config = dict(
    num_hidden_layers=16,
    hidden_size=320,
    num_attention_heads=5,
    num_key_value_heads=5,
    head_dim=64,
    intermediate_size=640,
    vocab_size=4096,
    hidden_act='swiglu',
    norm='rmsnorm',
    norm_place='pre',
    norm_eps=1e-06,
    positions='rope',
    rope_theta=98800.0,
    rope_fraction=1.0,
    qk_norm=False,
    attn_scale=0.125,
    bias='none',
    tie_word_embeddings=False,
    parallel_block=False,
    init='uniform',
    init_std_qkv=0.0154,
    init_std_o=0.0,
    init_std_up=0.0154,
    init_std_down=0.0,
    optimizer='soap_variant',
    learning_rate=0.00385,
    beta1=0.95,
    beta2=0.99,
    weight_decay=0.22,
    lr_head=0.00916,
    max_grad_norm=1.0,
    warmup_steps=200,
    schedule='wsd',
    decay_fraction=0.853,
    decay_shape='linear',
    final_lr_fraction=0.1,
    batch_tokens=262144,
    max_seq_len=256,
    doc_mask=True,
    train_tokens=480100000,
    max_steps=1832,
    dataset='wikipedia_en',
)
Each number is 128 + 32 x the weight over the matrix's rms, rounded and kept within 0 to 255. Layers, rows and columns count from 0. Numbers have three digits each.

# layer 2 MLP down (transposed), 640x320, rms 0.0631, rows 571-628, columns 160-239
127136051114183175119153134117121108171164166135123091142159104108089125132130092136063145100090163111118151080123103124098145171128125142145116170150148090129092111145058132114157134105072066096073097135080109123145127112204112128112159155
143136153096150140112136136050125050112066093163096085149083148108117082067133163078152116178107086122103135196056138156115109176146161061160099136155105201096188138085102119164133144122108156113109095095092099128120195131150125100133144129
092096150065109141109140103117118158130089162118157147060150077130109155114170122149108136176195118094117108130151044125154106180132186126065111146048151099114128100101067169123092081137158114116101107102188118155121123076177166170116139184
151121092114155143155141154136115106072168107133121099155107131086139203222147149156090151179099154125162147120145105180150160128132115164137177135169141122120110170141150157107111113065130145202133139156139123129134095123133155106099099107
098094155167149182195085075163118130143083110135045128146092120114086060189110115131172094201090151117117172087134206136090087166163087073124137198133084093085076136128166145153166094114136151182162181150097139155170157118114154114164130055
162076111113164116094123121147138109162149143118112128133107138111108111087138131096152138150143126109145137136103185086168117140125139236157163105089136114188089095144064159161124127121140106106098136138197167107089145120112106121120122121
157122190097053174119181145080134190142092102123122136127127143159100114147142104123143075171129163150150191114087104143105129181170140131086180154114117143187087146123144133139141163147175144121131110144120115149089119088213130170134163108
140100168148141101144098145112131144169159150122096086141138137120133136152113101169147055125191125130041158105179098134139137148135130124093095107235143119159145244149148167117127151148131134110136126146178137157112104148131097152142121153
106183123157124117099175110125154163185092184198141092148125168105109106109142144136206123144093147106076091103150137071097130166127128136107147144142104193170145083099075144154128083091064073100130091111099124135150186186118160149115147118
094187109134142132108075132084084146140111145095113069168091188124133114134102170136084144109160166117121123178160183137130146155141060137121124142135064156147110210149121148091117118117176114116100148147173059114146103101163115079140148133
163192077097168114075098145140141114145044160100121197137118099126147158090105136163109143163133106123123094106115122154066191150155174137138129151096132114100168137100158176136135105101114204135149116126135137170151180116111124154162172094
093153162156138160134113075127107120081163156106118125189077146165110137155126139108065155122139139088131139128100040113130080106120176095096138145114122122124128111143143139181115119111076175153182106127125115109116122118167126100143131164
126085114158138159092169137112109044103146092149126149094141127156186155147139077149107180200085087131111159175132116159131120132146070169168170130071209121135180136095140166100075060146124180102107098169091111141144076110130071117153210162
110085143141126128164140186193110164111173172157148098170139091105135156178120181111146194148131201173114082120188140144146091088163145191120183140117126139107146151104138076121069131135117119138083121151089166209106179053173136130142102153
125171138155098098104109144159127103082155130153138123114109136095121170116141170158133174102163133110118125098082120190126117127108105199144097186141175131151148050117191119153149132163135102108116147079086134153127076098129168130128144205
084098104114093063125076148174133107129126132135100111203115112131156108087124145181132133132145160141178127163139129177126124115184144108097167123123127123130059149101122141150154104096163132156124135120100085093113129132080065129128071098
130167127121142187038154164106179171068097163103101147159177170111113136120111133135200146087129102126128129122087097075139117126115126102093156098127082176169142188122148114064117116139104133095126180174105145124097089140170071132150167128
096117156081080145135181126105119141050196054098139181229169116163123129095127098158123160134155093159165116148131124145130151100131122174145171097115160133152077103076109153143169085116146174098117124110132112116135200155150197155168118140
097144094132107110172092143082139100169119198163095120165130139158099096111103140129051161074137137179088143104104132113157076135128128123159124119134160132129153174075138099159167082120145152157109132190110101155146147139137086101127074123
140132123129121087136115133116149110165099125107089140096130147128036100119097187139197102120137163141145104196083172171122106090159147067117121129128105151144139182135193124166107144133118065163104148148092083142152141070161108134112101082
133137145168156153137128102140156103088145128121094188141122128131161133119139178142117181125164204065076124138154076117142091135143123130162109091095092146125135089111173127207141150172103091133100095180091126075146114170136089171128100106
121131101172117094140126078117123118060145216121099104154131163160133131132168163152175168182131097114095143100187102114155151082145132176107115134125223107091088104129146171129155166145155089166115145155118085170140178092119113122122106101
129194199149092146187070090126075103094144163092026150112099147151174106152090115126129143144138150121139104121126074164128112154118181131140144151127153103125174119137153131074105138091170105128103116151141068107170141120108103147047075079
090107163115145147068171115147136160168104124152141158078142128092125063183124110090115131139135191117117167164111098156117092111142178097140150162105110116166129155166121174116099092111055132116138134098126103148150131120102073092118111100
119114093075127151120105131187118145158142199122134172118146090094091130095147091129109125142112088129142113109150134062149102138146098066139091155100114126134097084147120123112128179162099177146106077064150161087156150192112173147157095105
185144148133175147166120132079121107124116140120145133100118162131139107126155126074151175136127112153142106174153167086121136043179127100152144161111171087098112149121100156150118159137118158102159125118103101091167118130128139163212095106
106110168106104088113078113139126126183174198073167166174120121110098153122052094116112072088179118161099132132110094154176136100184127109194110121091134138124104084138133089077129121070120171153149132139128214099084113079103135107137138098
095178204124174113137107132109155111122149098062173209162131085118192087047188119029133115185178098148171065182143131117136089129123112125131116104112145085148102093173076120172200135136093119122111162144165110203101118154145119136178146117
133141119151107109144119156080126152136126109154158108143085102139131109138196131116144152188181087107100115081090163104156139148130105122128109151157121168136151132163099112111158131086110156126075069150153145095117163070122100076119140132
116129076094114175113098150139106190158104172116140133134111161120166125150138181094095131108142138089096168152122091137135131138160127099140122148100118191155047183146050072138128114073132133146138073170101164098107106156168147118154126155
182093102104125170150181182157210077128147132160124106132165176081142132195107066086132119112113170173123115087136045125136140126097110045083123096106118115146106122122151093160138154198102129120133107119136097094116212101163166158127067129
134086121173102130129111128062093116138166106148169116210155133136097129095145114096135073145162130104110093125156136172100142151156150223146161137113143128065157131130119104095137127165225132093141109158176140160213151165162135107157143119
151098103109109126150182149115160136124119146076148101131206105133147134068135121135100115146060149097128116162149163189128197116127163122174115132106090199138164150107093126070176126124160155095121165189093153175145150105147109141132108142
143108141177107106117153136102083126143185087079130049156170107132114162068102130117150120134161166117148104094131114173131076098158103198135189090116140152150150117110104167087179086187073174134102117186124160165096151114164161122134135125
120091165195132140119098087115182138108122117130100161116120134130163091165170152141178118126176101112112168144136125149152121136152146143089190093098065095114127126149103176118109097151084115189103112123092138155093144066158161113054106092
183127075112116126202135083157105140112136134099144141153145135226108090179176067172196128135137159202129117105081157146085183163104145159127133142158144162080138167094102201178110126161122150124118082136111100107149093129177105115106154077
112133124170145174072133075155192130086137180127155090148127174130098161130066163148177132179052136126172152156200134105073158183116122142100145120127131113119172065174136126052102140063051102078108134087119177123128160113135125067119183137
150179123152151188062121149110082139099136109127150136095147096160130160074059195125131105158123163133123150145100128114042114101129127080077144135060132092143145083122139111149076190120115139157198055164119126125155130122145147082148123123
089086126132061147096188109123079086099126113057135114090084143127174126092116135098128129143131149137137105093157102149111143207156116090112076147118144091120120196161113107093117067100108098162119147120075146111101040100089157120156115120
110150114090120130148124098127107112085147170137129102040122087086094105091100131149115113144149140124082160142138125139108067097134160121113134133131157101131094079224115111119093105129102098133107124146193138128125128126153152158090082142
084135137126189107105135099160135198143136156154085131122119126133106104057096101189171127156125111101145101150136197074163155116168152079109107129159117201118118128121083126123184080145135085125176165127165089118136121124136060180132049136
134100130149147175109173096129126123128114148152108094144142086126175113121157127112112158167105191141104074108108126197136098125142131088111067137177055163056088132184138134131122156087128132169122185113158125131133082123168186134120144097
163128160101083212138184086100057165135091154079092113112165119049137107111154143141165082114095107121130142096130183122090082141131130131156094066116199127119155125130095118176098184148080236205106201147179121127127093130055147145107102107
110141084111124126105177135122104083143166176151107129119106127116171108158109110140177058172073095202081128144114148156133094106106141212178108113104109137208139107106102157161142109137095065098131111110069085177099177126160091124114114127
093152096188120175074115171103153202111081098136163130167127178130108170145110182108063132150116209130111126179157128158087070136169076141151119154062109158159039177162183075129149150113116089102121108068170164151089115097063134161132172147
173085113139091132163150112074109139062103100115222137104112123154130126170046160135096122178117079110094145100062156147110117107125112110102129128143140076181107085073147110066109135115099101195127119127179138134064139144131154138127154153
128143109118097089148133138130109111044159112077116119102112118166142142155134126121185093091071086129099071096165086097100125105149158077140159175155162137100128138181103139124085124135147156144149157104139178191125140108093100106152177117
127138125085120170154098089170122118095144095113128146118092145075080164078105130132120197182171159190106063121085109107174094125129155047135073144117159137152173110108130103148143135077050137144159086078106096107120123153103138090094124140
141120147121141122144127144114116106110163161157144093123154126162168098096127103171090084122190095098133141135160174072129143155160129116104141132195121105056168139090110116116108124136128119157114170153164080126141109091139175149198148108
167044054126116121173146122141129061167107148101105139082085189169106128103165188063092185127131134122110168129208102164138145186080167121063115112113146116090134188148140131127131124154159122143073135170101151111147102125122121116128148069
068082148165127029122092177127131096116125181101159108173167076158142106116151212137077121147103084103150106066089096100114152160124114133132124084134089134150083139143069155105143102084120086108111139095173077132111097123138126088111116086
118089132125178149091092161092131039134158063134117121119072106111149111167098164129107156098142078130084114131053130082088159142098155095142144143096164111106069074135119102083100149136098124116091158124102168136110131128157107125120116083
125056070120161181165121145143131131130195112129091077117146121098127063110146100166198155115126206148089122113119135127105146192129095163109152121104080133061084101088112079113122125162119076145122160093153142132117120125060098139164113176
124122134207104082172168091100177134125082115142111092110122171115163145056166189159176086101125101140125086131109118187109112152096143204146126129144114108136118193203111129110133120166108137144124167128143132145102106121143094145163141159
183128200130165205125099140068160113120119117155118112161107164109127096097153108105116104132117136138139111129151032117060166157124169133131153166098167209125088021152101110111166155088181091084142132129103091147127137135103132141158100186
082187163164067114090148111170136143112127119150240104154135184093143136086132095079164053110121029129096163083146138217138138111120145161125102109148102120118101116161148134154103059094103140116089117113116133091142172127130185193191115122
097146133159137076107094122106106112085077137127139129114203103115164133132154175078161158119126150131166098176153185081152188149116172132162088107040149173067167122132129143118158153123112195107112089169173148156095164109101146098139110092
116130166126138111158079124111092150120061128146135124117138074137058136106120134110178071099157160156154129091125129060125076157110113053140111138115128191146141103080145131097098082142105174131156096131124132078128116105177124149168149130
# layer 2 MLP gate, 640x320, rms 0.0705, rows 572-629, columns 160-239
174062123154133131069149167173052122109083038141113101088152130141106124200157119116143148207069201109163148105113121131155117114141141183143123097114064146125122172187140143116142152172123129111144168079138150192133074153140142145116110134
097126098085119156077135099051118159166098127176109199097143128104142187112085057115176157120194079096078084092163061110134177133095101118136090123083149114159143152123088143159163203110102172155178139149130131158174137130127110172115156108
100152150148085133160144088155087048094095111117038095113076182105122147191144090147085135141147160111121173106217113152147139188132129150141143071142146092076083157154141124100184143155125117140119147152136116178059105182212138091127080156
137161128196111150106133167124175108156120124129121087121144152102107156121156122130119140148144105139085183135169119132124122101153107113124162171130109090100093159133127175152168172116181133129096119142130109080132121141161134117069130109
195076070115126132121138091166140119121152106133064127122105145136162124142152174122141121108175092092153127137131129127210128128044146112187164166099180110171070112111075139080117107129192111135123137165126149105185151113196143064088130120
121136174141148203040151092147139116087168151138092135055094156100125142111127094125084121147135145099184211142103061086172149088146097158121172129127127083098157170151124120113114133150118171105216096163108119166157164109140089159124180108
191104162119194086163118119091166095137131072103228125133111118096121152081118124094173167109121102157101140112087100136210156128071133068120143134150168161113092133170130126121143112114109059139144130140151145136145196167144087122099110146
121159133146100152207119152098171149121146115166114131119067142153134160147129137100142103144126209150095167100160118093106088117148165092116180133162148106155110128143131096121111102078125158115121128097136113177157131109123144190105108150
179170048089089103168106149153117117099070151128109135093114098114092159110128104162111139119132141138106111131140137083161101183201100179158099105114099089152111177129108116176169116170136167083161090146114122092105202118071111141198112102
107082130074161116129128154084106152181116142135109121139116100153180127056066072109114151118094108144088107123128081059152144154049099128103155071116114144099190125128133102154136173105128214117156143122088107097082123208154174113099101105
104135186130123175116129093124154160108060156101143136151118177158093089141169104154165151172169117141121126099103175174130054153135153151131145116167104144132178124172171112142127139119177185102120188134129146123086107124086120133143152152
156069162126134218108118114109156113156121195102109143138096130061150098085109097095144100073113092073127097115108116073192127149084091117178134122116137149134128161126104144152144133129055140098138138106122146131154137130102119194100090087
158078079140096150147071025080146158149142191107126115208136150146136164179114194115115139151088139142123100120119091107081134126135168102160166146126120125130140168141141093105112109152114157094115151115116126180104168101147099151133115151
085086117152155135122171091101118121146126149078114096155138125143114131065164153135154106089122078080158130102105161129098170170096120146078116119074186121066117134115117123151086211131173091110166168155118107145167060102093215094091128104
140132109141126162120151090100156117172123116113154094086136145175073101162138146152149160139127165058150128041142176111171063156102133091132135135141129115155072172139094081133067152128099170086093102132124128146113140119125150140114123089
127145102165159107095089122137162091103133089110079091055142160112123198128116136119129110067124176064128186154113177101136106154107157047115122116139047095088141092123138110148117132127114111113110067114121118097179175135122157154133077148
119101096111140189100146113163186104236118163179122118133154162161111145092143147085139135134098081103124115096139169138158144176121125154121164116142124174065111152145105139089111124148125136161106167109144117142108134117127083113145144122
197085116089104146152060104141138106127108166117102135106156123184135158203102087124116106152131121143220099123141136122104179184038100124106158138097116149145135090093144129122138124118095148123162119177081147069110086110125192130158057138
131115135101114113140107094146186144071151133127173097134106159108171161078192120165086124147102153092114116148155105161152112114110058083143158059150164149128110160126125058082123165165113128092123107114113142153125138166134161130171161071
099133137178128115114160178152135115122129051126132087143112184097159105100187154121129121114215094166139112141096234102105106136149074128130114131157127156125111128138116086144076150128146157150167127119124097151089120136095096091150109148
161151123128105163173115124099126093185156186062170120114129123113138134070130125094157131126108162142143143091138161194104107040110150078132184122143150135138069079123170131110122085151146152085180086134156109117034173161120095084167101085
064186185167045090144169161112128137160076123139109137141069106090143065176136104166095108100102122195085098128130110136111107174092168177203136091118153091149176100153105120074108134155092181109146131166157089166138149156160151154077111093
094075098120138163109082126137123107143170129129112160199123137052153042101131135135137071146131146099112124032193145156156149079100149081125125099155135144184123197106119117088176185080098138116146142139087122132122083111102183124162109102
125108067128044171115139152202121111150153108070132099182162130095075168143086131134130182084123114095092188099082111133141182141136112170120103161135048164105078176154132090132190102143169134112116138158152169123119157150151088140207191125
101114111104103129136158117146142165106122165150077096116093158116122143135116103142107105114141156139092097114110151147103106149150118146174177084123100108122142077108132104100140081174092108059134087118172136101149125094112095101141125075
115128149152148141143125116112120176144087143129089110136115140106143115120122080096049102051202114087141153198123137098147183103124127100175143094152099100161158134099164166161175128060137106066139145124124190148127141164118145106115110119
118126163154114122158100145092128163120089117151160166107129084134101130141078124180140099190116081113131076176181154178157162141128150067170093109136170072116160077136144162117134094094175172155144174064094128160123124185179098145087151088
154134113060154152126127144112115136131143161133158191093162084134118136093106110152113119139137172131112156109119123219189137151075119105173132109114163113123113178136161148178150119069117130107088131161156073141157131124086094165159130129
090092134177095132124125120145137081111121098106141148206091130178095122121154123127142113134180120126062095184193109154176092072189115145157136071075164156154064100108085099100087146122141117100084089140113177140167145121098140089152147123
165156094099172166122193145104213093120156192121171126152131124137134101175140131121122093122124113158133106142092155114107115148153117160147110126135128172132099165108134118111112108108115174120148151150117146096113107156114086146088096118
101166140114149141122142135092159136129114116157092130073074160145086118120142094155116161109107108134104099146179119130171063136179104107145171127154136112168111163145194184140126206124106116137153126125108100132092110165109139113153127166
089091152146094137144115092135154144088157147160119095140178154087124173085109099139126096148166123162145095132143113150128116145142088169141125151153113140135137151127085121092072124126143102092081137116099144157146143079114097101104161125
049168119113115169173120120111135130151163139085096106094085106136135121147156100105135096116121113054157126124125091122206111120157116096101155119152130110143098146164114095126126178139158155110123082105162186133084100109128152083156059116
091094140111117109074091109132180105142137138133149191122141166130126069136148108123083139152187114137065136133089156118126139176179056120096163134137151072149137144140153223137139151142116167111092147135100135163079109148061132097151112100
058155139100110147140117167141189129126128106147119151124182084041128110113111178065097128142092072093169105149129101124165127120170130141133095083160121113098149149113148128126045102134152121136184193180146079108136149187121141112131057103
097143109165109138124168140087131146142102116132166111100169142170180128095095174184090124090136168097123156101174127151090136134168171135151106121122109118072133074120150134133085171140144123109123092130146145085168167161209123122132140146
062082148119145147117117115151125166155156146074120106154147137139158119080097145160163115109150188161108180165144120133101144100085104121137160058112120190145146101115129095129104154130191110069165174188116104089184112104178110093117091101
104115089102172149145107125123103127100136169143100089159164103105110133167121107106122048098130177131083138118151144095103155174148076144192193125117113149089155132068141146099083137170107114119129084174179161138031167115109163095183144101
107096123084139163151123143109157177148171117123142148073170132107138143115120144181133158132129164133122125166144104141071128073145129110079142097121144158169123162114147158160099143111117063114100135129148120156180129098114104092153156111
099153178213139116174110118119129152090077117108147120112106192171064160121133150097154140196192127089138132158143155084146140139101167108126057103102092095042099141142106095145132076136123099177112105103192096121131102110103087175137109061
136134138133116112170115126118111200111128163182133131144144200141181117134128151163094129160104145133084124107131112089197122090126150116159071107169202162155081148050115171061138062147117156153068094134131154114167117114064113131071085075
117112119140132111143134193131107139173060120087133123153191121082131127158151085161102125117121102155150157161160083097145088138177156121164091073151157148160056158141135071140150110132110162127184189143168159126166099107113122118125113118
143121100181150116166111133107166191158157080154154131109142171188026086109122081153133133017146139115180132139070137059118056182187164185167078095145153041148091139125149128122071132133103152067105104135145114125170135154147110148183132137
130129158170112168112135110086119152098121085140147119100160089156136065158135061088147146062118142060119055182162104145125092145160134197152112104084117129086210154151114058055144109085089118157094163105099145137175132104095170097112091144
124134118128117134164130112117105132127231110128163131176151156180102137117134162141104185141145100083120180124129114115128117138118148120108114179168115057117081129121101116103177116063102114147084155103206178107113111157085115163152119130
051107133100184086103151120147120146182147151147030104118138140062139126157085138126132089123105120135123138080117145110064146135141119153148198116095070137137129186159122120110149126101154175169112151102088144134155085162107144115148138111
104047108155084052130142146109153141125182118136111157101122161095148146131186136131121152120125077096128138088107118113114169129132065093156104151088107143123100096157170082152113148111202141092164113119112130145174171095026119081116138195
084028090146112124133172068081125161112151151114083177147187151103127118120146163113137104099105139151080165140104085177112101192170124124146123123126148153117173114157121103121148161165071159132126122158071152118114148149109089133082136115
103175119112063120131143113109180102092093182092113098146155192130120168097118082016111171154136137076142084076128107114112119139133136114119074137127137088142117166082119066120098178173182110149139163139133094140114157114104084115077134109
141164145119124143166172148098141130099105128110077103159113102116101171142177152146123138182107127107113105073140139112113111149138126178134119140149120192127072166091131083113174120088190140157132162135136093129161100151103097140106098125
078121172141201145097101078089126114149126079116047122124138183122149170141125136174106129071157136053144180105123180131107115106103110149050138091090159104126166115093129157137155113111117172092126128155152126113100152138167121094132175157
094169159116109164162158145078123084111193100170113120105189096092163138190167112044100107105116123130110147140120061062097146204165053109154150145132145167133117136131087119110167104133119115131089165196145135095121120103119160141117195142
155190162133135121128164135118157115053151131189115129143116071108133130109145091166129161192078155164157137121168093154147121104109177096075120143208144083056119122104170111126123154175092127074134114123138231204104145098151138146119118134
134133098141099152127139128153123167109118099157129133133128102149139116144135106170142103136136105130127139117123147189135181115095179101146095139131133171126081145141145077186082141165144145147190124138133143149139115134113090111172137138
149092131123138167117097167143084082192144123128123079168133135120088115086105126183139080125095055090180123119127255127098145184180174155068089194115184126089114141114113124093161159140180122108081084080031148100034146114143072142117112134
103126139058156073141143145152127167114093138080106119071127175144155122174126188140137146126101138079108132171123155189141146095134167108063118097140086123171133177100164053136146112125147137107126141034129139127140121188046077145141132111
115159113090146166173071166146157193118089100109117160125147083076137117119075134065135080113081082160133093187162180129126163133115137219147047094137119124117101156085131130099133163133136170149193091133092114132149143147099157171142112099
140111136110172067134168112146140150156138150128169163126141108141192136189148089112067172150109152167111076069155090105193174104119103167108115156073155095084120112116064170089137120098135171137112159053118124113076138106096117122160179098
# layer 2 MLP up, 640x320, rms 0.0717, rows 572-628, columns 160-239
130134113110096069136131130109075094116178155139136110136111106133147127114159150086121079121113118151160129130099074162081110132133157110100206116113115106147132109120094121117177130168145136166128084105144146084119202187136126078130087149
142117122088106125099094110145136140132139124174123123096151102146086146097153113113101149081114125058145176098193110094129139138116085093127143176167082074132160090151166074186115064134180094119085106123132149144118133162105110137141142034
109191154079051072131140121117148083120141135124072099115052138067096162176148140150102112135183127137135134089170074088112113199132132179108159081120171107109106129166084153102141201129099094118122120121136140170063124154155201064116030172
124129135101138101143110138080071126149147138167088140132163094149110111162108131204129104069120147077164093121131106132165133152096134098152108110125125167127151167134101138137139099128168134153169180101147121156131104099104159156127139150
133063107112219124133137130166166065175173124125140176161066162170121091121142142083133121119090116102123099158105125061100093162117153144163168126122122095147070151113103144128134131173093155151106192130164126178096153140102106132139129092
181157156129093194142121147131135116142161133100106149138139167135136130103121122198082094132162101107135129128150123113203104116098112114142162106071129139132141137157109145136137108148170089138193085178136175149158120144124131170155103062
133124134130171115130094106094109119095165089113104128169131111101138139169109175110160148122138131120086167176093141031128144112148159105114157170095154095094159039125158191177167133141109103116169134166171109187121167178143115186104108135
169112105131104148090141131119162127087178158167090171181123171152181097118128136124098126133087144116098101139122190094160141132132156109110134059099166091139162150141090131100153108094088138121136139139129092153080160102171086147161109130
148219099132121089118073111127121139092131135050114091098115137141149161134157140079096132155078168136103132143107120044132143163066087126093136104142069107154098177165115137099159142134132159155155153115104121093183157099061131056134136190
154085130103176104114142156106149144143082155102096145134112106129155110083048089108112171114130127138075105134153092066147149069093074118116135106101111162134181128148113099136074169132195186074165100122126142124075137176134160103133142103
091152155118104164150111113152135150071080163132182106152133161140129080147142090123170128129124131130117160071141134143099078154121147153129076114166101100159177112154144118176161146108086166085138159139109132093112133132092111101147169124
141156096154143057149134149117146128141128118170109114107146090137113193131108166124099203183130124141073175128090147248128076121140126166120113164147111108065157131153085111071188078152111136157168071147126130156124104118089156068106153178
082086062154135157133111096145156124162125142135137116116159135102171192076067091131158165110156116082139090126094168113154104083087125098093151082178112105105089160141175122108105081143133098096084158143078131156107115086161143142136097171
173112145097062074148100149178132154157114084093163044102133126127142116174165129164078137157155118114171158164123100104169088111139128121131088120078164167202141078114151129126116132091109128156087153138119203093063180093118122143125130118
139133142154165103141124125112103164092160082122114154164065143099160108116162131129100132148110128170151161178115145162113131143137127102121095101135121126158174128101142099149131128074177109097160138118115137149129115140117159127159103156
125066104145121123139102167111094121128107182134118108127110097098133160139114113130097118120170109071131158146086131132092069140134090169111095131072097129123146120058154177110129127136144055136050108119156160136152113131173129072125065151
106151119075069095116121095123072107057178072089125145143122115183140145007125110141146123179153084090133109146152111130065130055104149107134164128151148143165114158128175089102137149130092179144109148103131129098140186164101161092142129142
072100130088149128149174124124096138151116139172130119119147113115124158119162157113094179125151184164075105135164140077125105093150090216134144119184101085068105161132100142101147159104147102137135130106120125115108125118084095155165126136
130162142059139141122128132184164062209120127182072180118153132108093122133059214160128117172153123174120093193113121141080122074180104143143135156096124185162136209155188124123168214128123129108175089104062112180118095117110112163102130068
137193134161067093121069138125159140194113154082113162211092106124177076123146097121153154146084169143103102148118203141093089159137142178156127128069110100130126108124167095148120126120133035100060194125102104160143074097127121094133168146
142156093195112165096168143120139081107101116148153091099157131166151106163185139137133136117173102172124104107204117140135079184191121175147094125139154118106161160176149156160118126103081119147083097108142095184162113087126128107120128134
130144141116122098150149177099161158135144173109073145150139125171108145136109176103114166159130125151102122169127149118150157199106086154097136095138139037139134174163121131141154172167161129105137202135139156165065198119119168083134081085
113172097125101159120139145123196170150065110136151129102112186109114094179142113157165129121164150109074128149110194089118114147151205113134114155066078139102134114134131096117059103133098113145154143126159116133190173111110081145092161101
144141125185137148108115113075138146142062140080170144080179099128143145159107088147145096099101102119108116181050095105123096135121168118094111143166115184065120129094114171139115088097105125181028122136111123148172151146085145171091144113
127111136134138120149093138046079112123114100080132170127121114156152090095109180162135140172168116176145109095168130121044127104120162085164090187141100134123052136100111167176117123182179119136152134071070139143126143140142140128086146128
176152113108156215105181148126122102147133103109160109137108164147103113085111145115143129164124135084099089129120149164178093100142138140179150148071122097150086173179137098147098170102093127148154152134115132132144171139145139083192126087
112147080140162023134147166091108075136086141163109132066135135124127136133118099175151178075100113177108145087199159168166153120178141144082201103126080133194132149133126127143102105166110146111167192067108180168180144142132123135156173139
122115131180132067152164128115157115096162102159156105155047143107152130112143107148167084157138101131155097108163188132094096123134127184054155133181067168090182114101129138187155082117152078099168140124155140142169135140177141122140113184
117175106111111099137113153058134140107158131174129071121130130097117149118137127118131147163120154112140084114085071113092135166102148138105086122178074150101104117166106145108112123110169113125088149161165131110102094110192145109116171104
147147155083188110121182142137197116152120206154186142146143108172120093133148133087159120153168126214163105135101153138115096176134106116135091089103117098145155180100116125078087104118140127155103171138102123131100110141110113139106113150
194046155133094112134132161159100069133137115145167158122107098100151085141108124128112065102208120148129192144116165151139100149071145106055122127100084140147140121133118098126116103141121164148120163136160140141195164134119112161135117112
159146113087157094123143150131142113107123116111195123102102094097117111128187161133164122112102154130098168115117152111139153140104187094106153130078149131080127095122149111146128111128097122131123139124145123150074137163137131150133082145
091182116124144120092143126134061151132119151160142125185178153177109215169139130160086087154132151127150191108090116148129096147191146159137165100144108154105107136140090108152124196162181119127134124152155111152042167150142119115118104144
124160144132144079204121070126140138108110111170123129066081105117138123161136131076119088159119043130119150094127133096156113141153125153099167145109131100174091104149122140151153146104155154137108129111120095182183112138148148106106127109
165123129160144130091114152058138147171121083103112065083161159216143128122140159205152114129084126119075168153149120110097197122076056081242165095103134102118140106068138134135184160105103142077147124075185139183119142076086089151134149146
115158084187091116150160169138151097112158171098148080147188186154156167095137186197110132158138104050174114193164167124089113161119147120159098101106109142149149095122158160079104140136181076129215124092074145098075104147181056102084100149
102094108130175127113136098137158156196175115097127108096129126141165156147156136127155154100128151079106123151153111149135121094044117101130121128120154153121130102184111140137077134129138132112158179167155095087150104140170122140112095111
133129131115085144107113095138138140112140159079110129087049112124169161096150110130113143179131123162135109134140138150049160137096149094166149068103105094093099151150139132053094085103114125152161128100116129178171133088143158068132062162
117048157117091114141106115123130160125151141174127141105174142103163131086145149140121112107110152121109115084108100124132077075106115131104092120122146232133171121149141120125083134159118096120108152159113142163078122141135153080124120106
120170157194151112094118106150143094078152145105158138125186206131091165087140131089173148128188136079085104166130129080136140119089146083088053078084115181137141160101108143169144115150145100124087137095160121148189094129127133148154126086
120081166095128076090148167146170142130124134123083148092102159173105062181178099095149150108159092133188143158129138164087132131103103129118161163043093081134133117124128106103123151136135112096163154243177097176148145128071126113097158138
129126098148136101160078163093143130128107140151160151099203146163085162120128115131180042100080152090152166124160097185198073125098115083205122144113162128052126173207126118127100107142202100140108120128161078119169166129129156123119088063
146113190144139127090163191094090086173118156177071130157216159058119079150103119130126121137117155112087119084072145164150127102174152108137090135134051142131105063135124067128119118173165138063097100069124112188164102142101141156130156129
110085111061106158093138179152090161137078139068146125102104174101144152149118124165173064131137141148064112141104116141162131122113093178156186099169127124148157094097141073128159088170139043201120130088131080126149190098171167133142122101
145132097149083107154128150129117121110183093093133172128140131158160150096075157120102147136153108111136185109094134104144110135174136144124149164153099134164129129118132131108184121104128090156084117133172150093123118158114113130175152136
114142147103187141144125127111095101148132083113042105153120116131115124198162114144129125088132121088158127091135161109135163165148123140092082170127081096079078176105131146147146091144174130100136114126109127124063066193151164097110144165
104199052082089077108134108154115126134113090119185151155085166147126088147103125149055157141126145142134106143113150134105148100140133110111131111146117155107099157046133193174150123105148129181125038107107091134171141093116122100132116197
134152156105148116103135162148115169105132167197147146095121084129154121138048080172125156114143113091157066140148136127160132127124134167118162124088108085133075136116100138126100107112179141106139140157169137091112147055148135098212155148
118110074188156133144153121128116138165132124122213124093175165115128092114096109149130150132188154088114115151165219182164129101093057165078102063164135102178125127141069171113153133114136125144157161175124117123108120097111071027120171102
164101115113114141091154178121149143148184141123130086167137127052130216114159104129075126224133127143122126105157149106079195153118102162129085055146130157196137148163122082118124029194128073164138094111201160147206089084120082132087144133
106110120199127097153113128151124176091149150104118142175178142158125122151113179165159130108042140154081108088139150158106155106187146126157123122130088122153165129079086082127191119176119202097131148104124105118157175079160153163140066095
127104141080076163081114156150155046099203123117124128146174183134139124097159088175148153163093139187077140143130151063084100130115143126117112120098117078190132151127097182116172199119138096114121153155171107121134102050137111099162144128
145127114107090112133159100148140120128126102063169108169099125082149159152113131076129069078100123108109116159123127092112102106138107101099131076136162142135109145126090156108128065157123094150086125125115102055125140123140135105127106174
118152153107188088125098100091158161160159150131137205142125129133093138158126149067115119122154096099136076141100117088100071135170095134073134130165155121173112139089142150102158119080121105112087103110151126104130143124167129179082087152
103094138097157125134091156131119095173141118102141124149050193179170185154182072129116097118127109103137116173089115139150151120178129157122105054163157169092138217094102115090198110152156175108176174145191142079167062172101135151137157129
186101164151116089156135122095152105152115147241156173144099161162135153128146137195117116168097140130154137143104179130126138204115144165142120097138159201107175182105089136147091138162086085131153071149129178170085168126123150100156172191
131152155121119090132148151112099127138147093122148098099065186214118171182146171084058145124119153099101104096202177173064114155120095182141095149060213064104106104129181138191110174144109144079096122119088125130098153086138126076125155134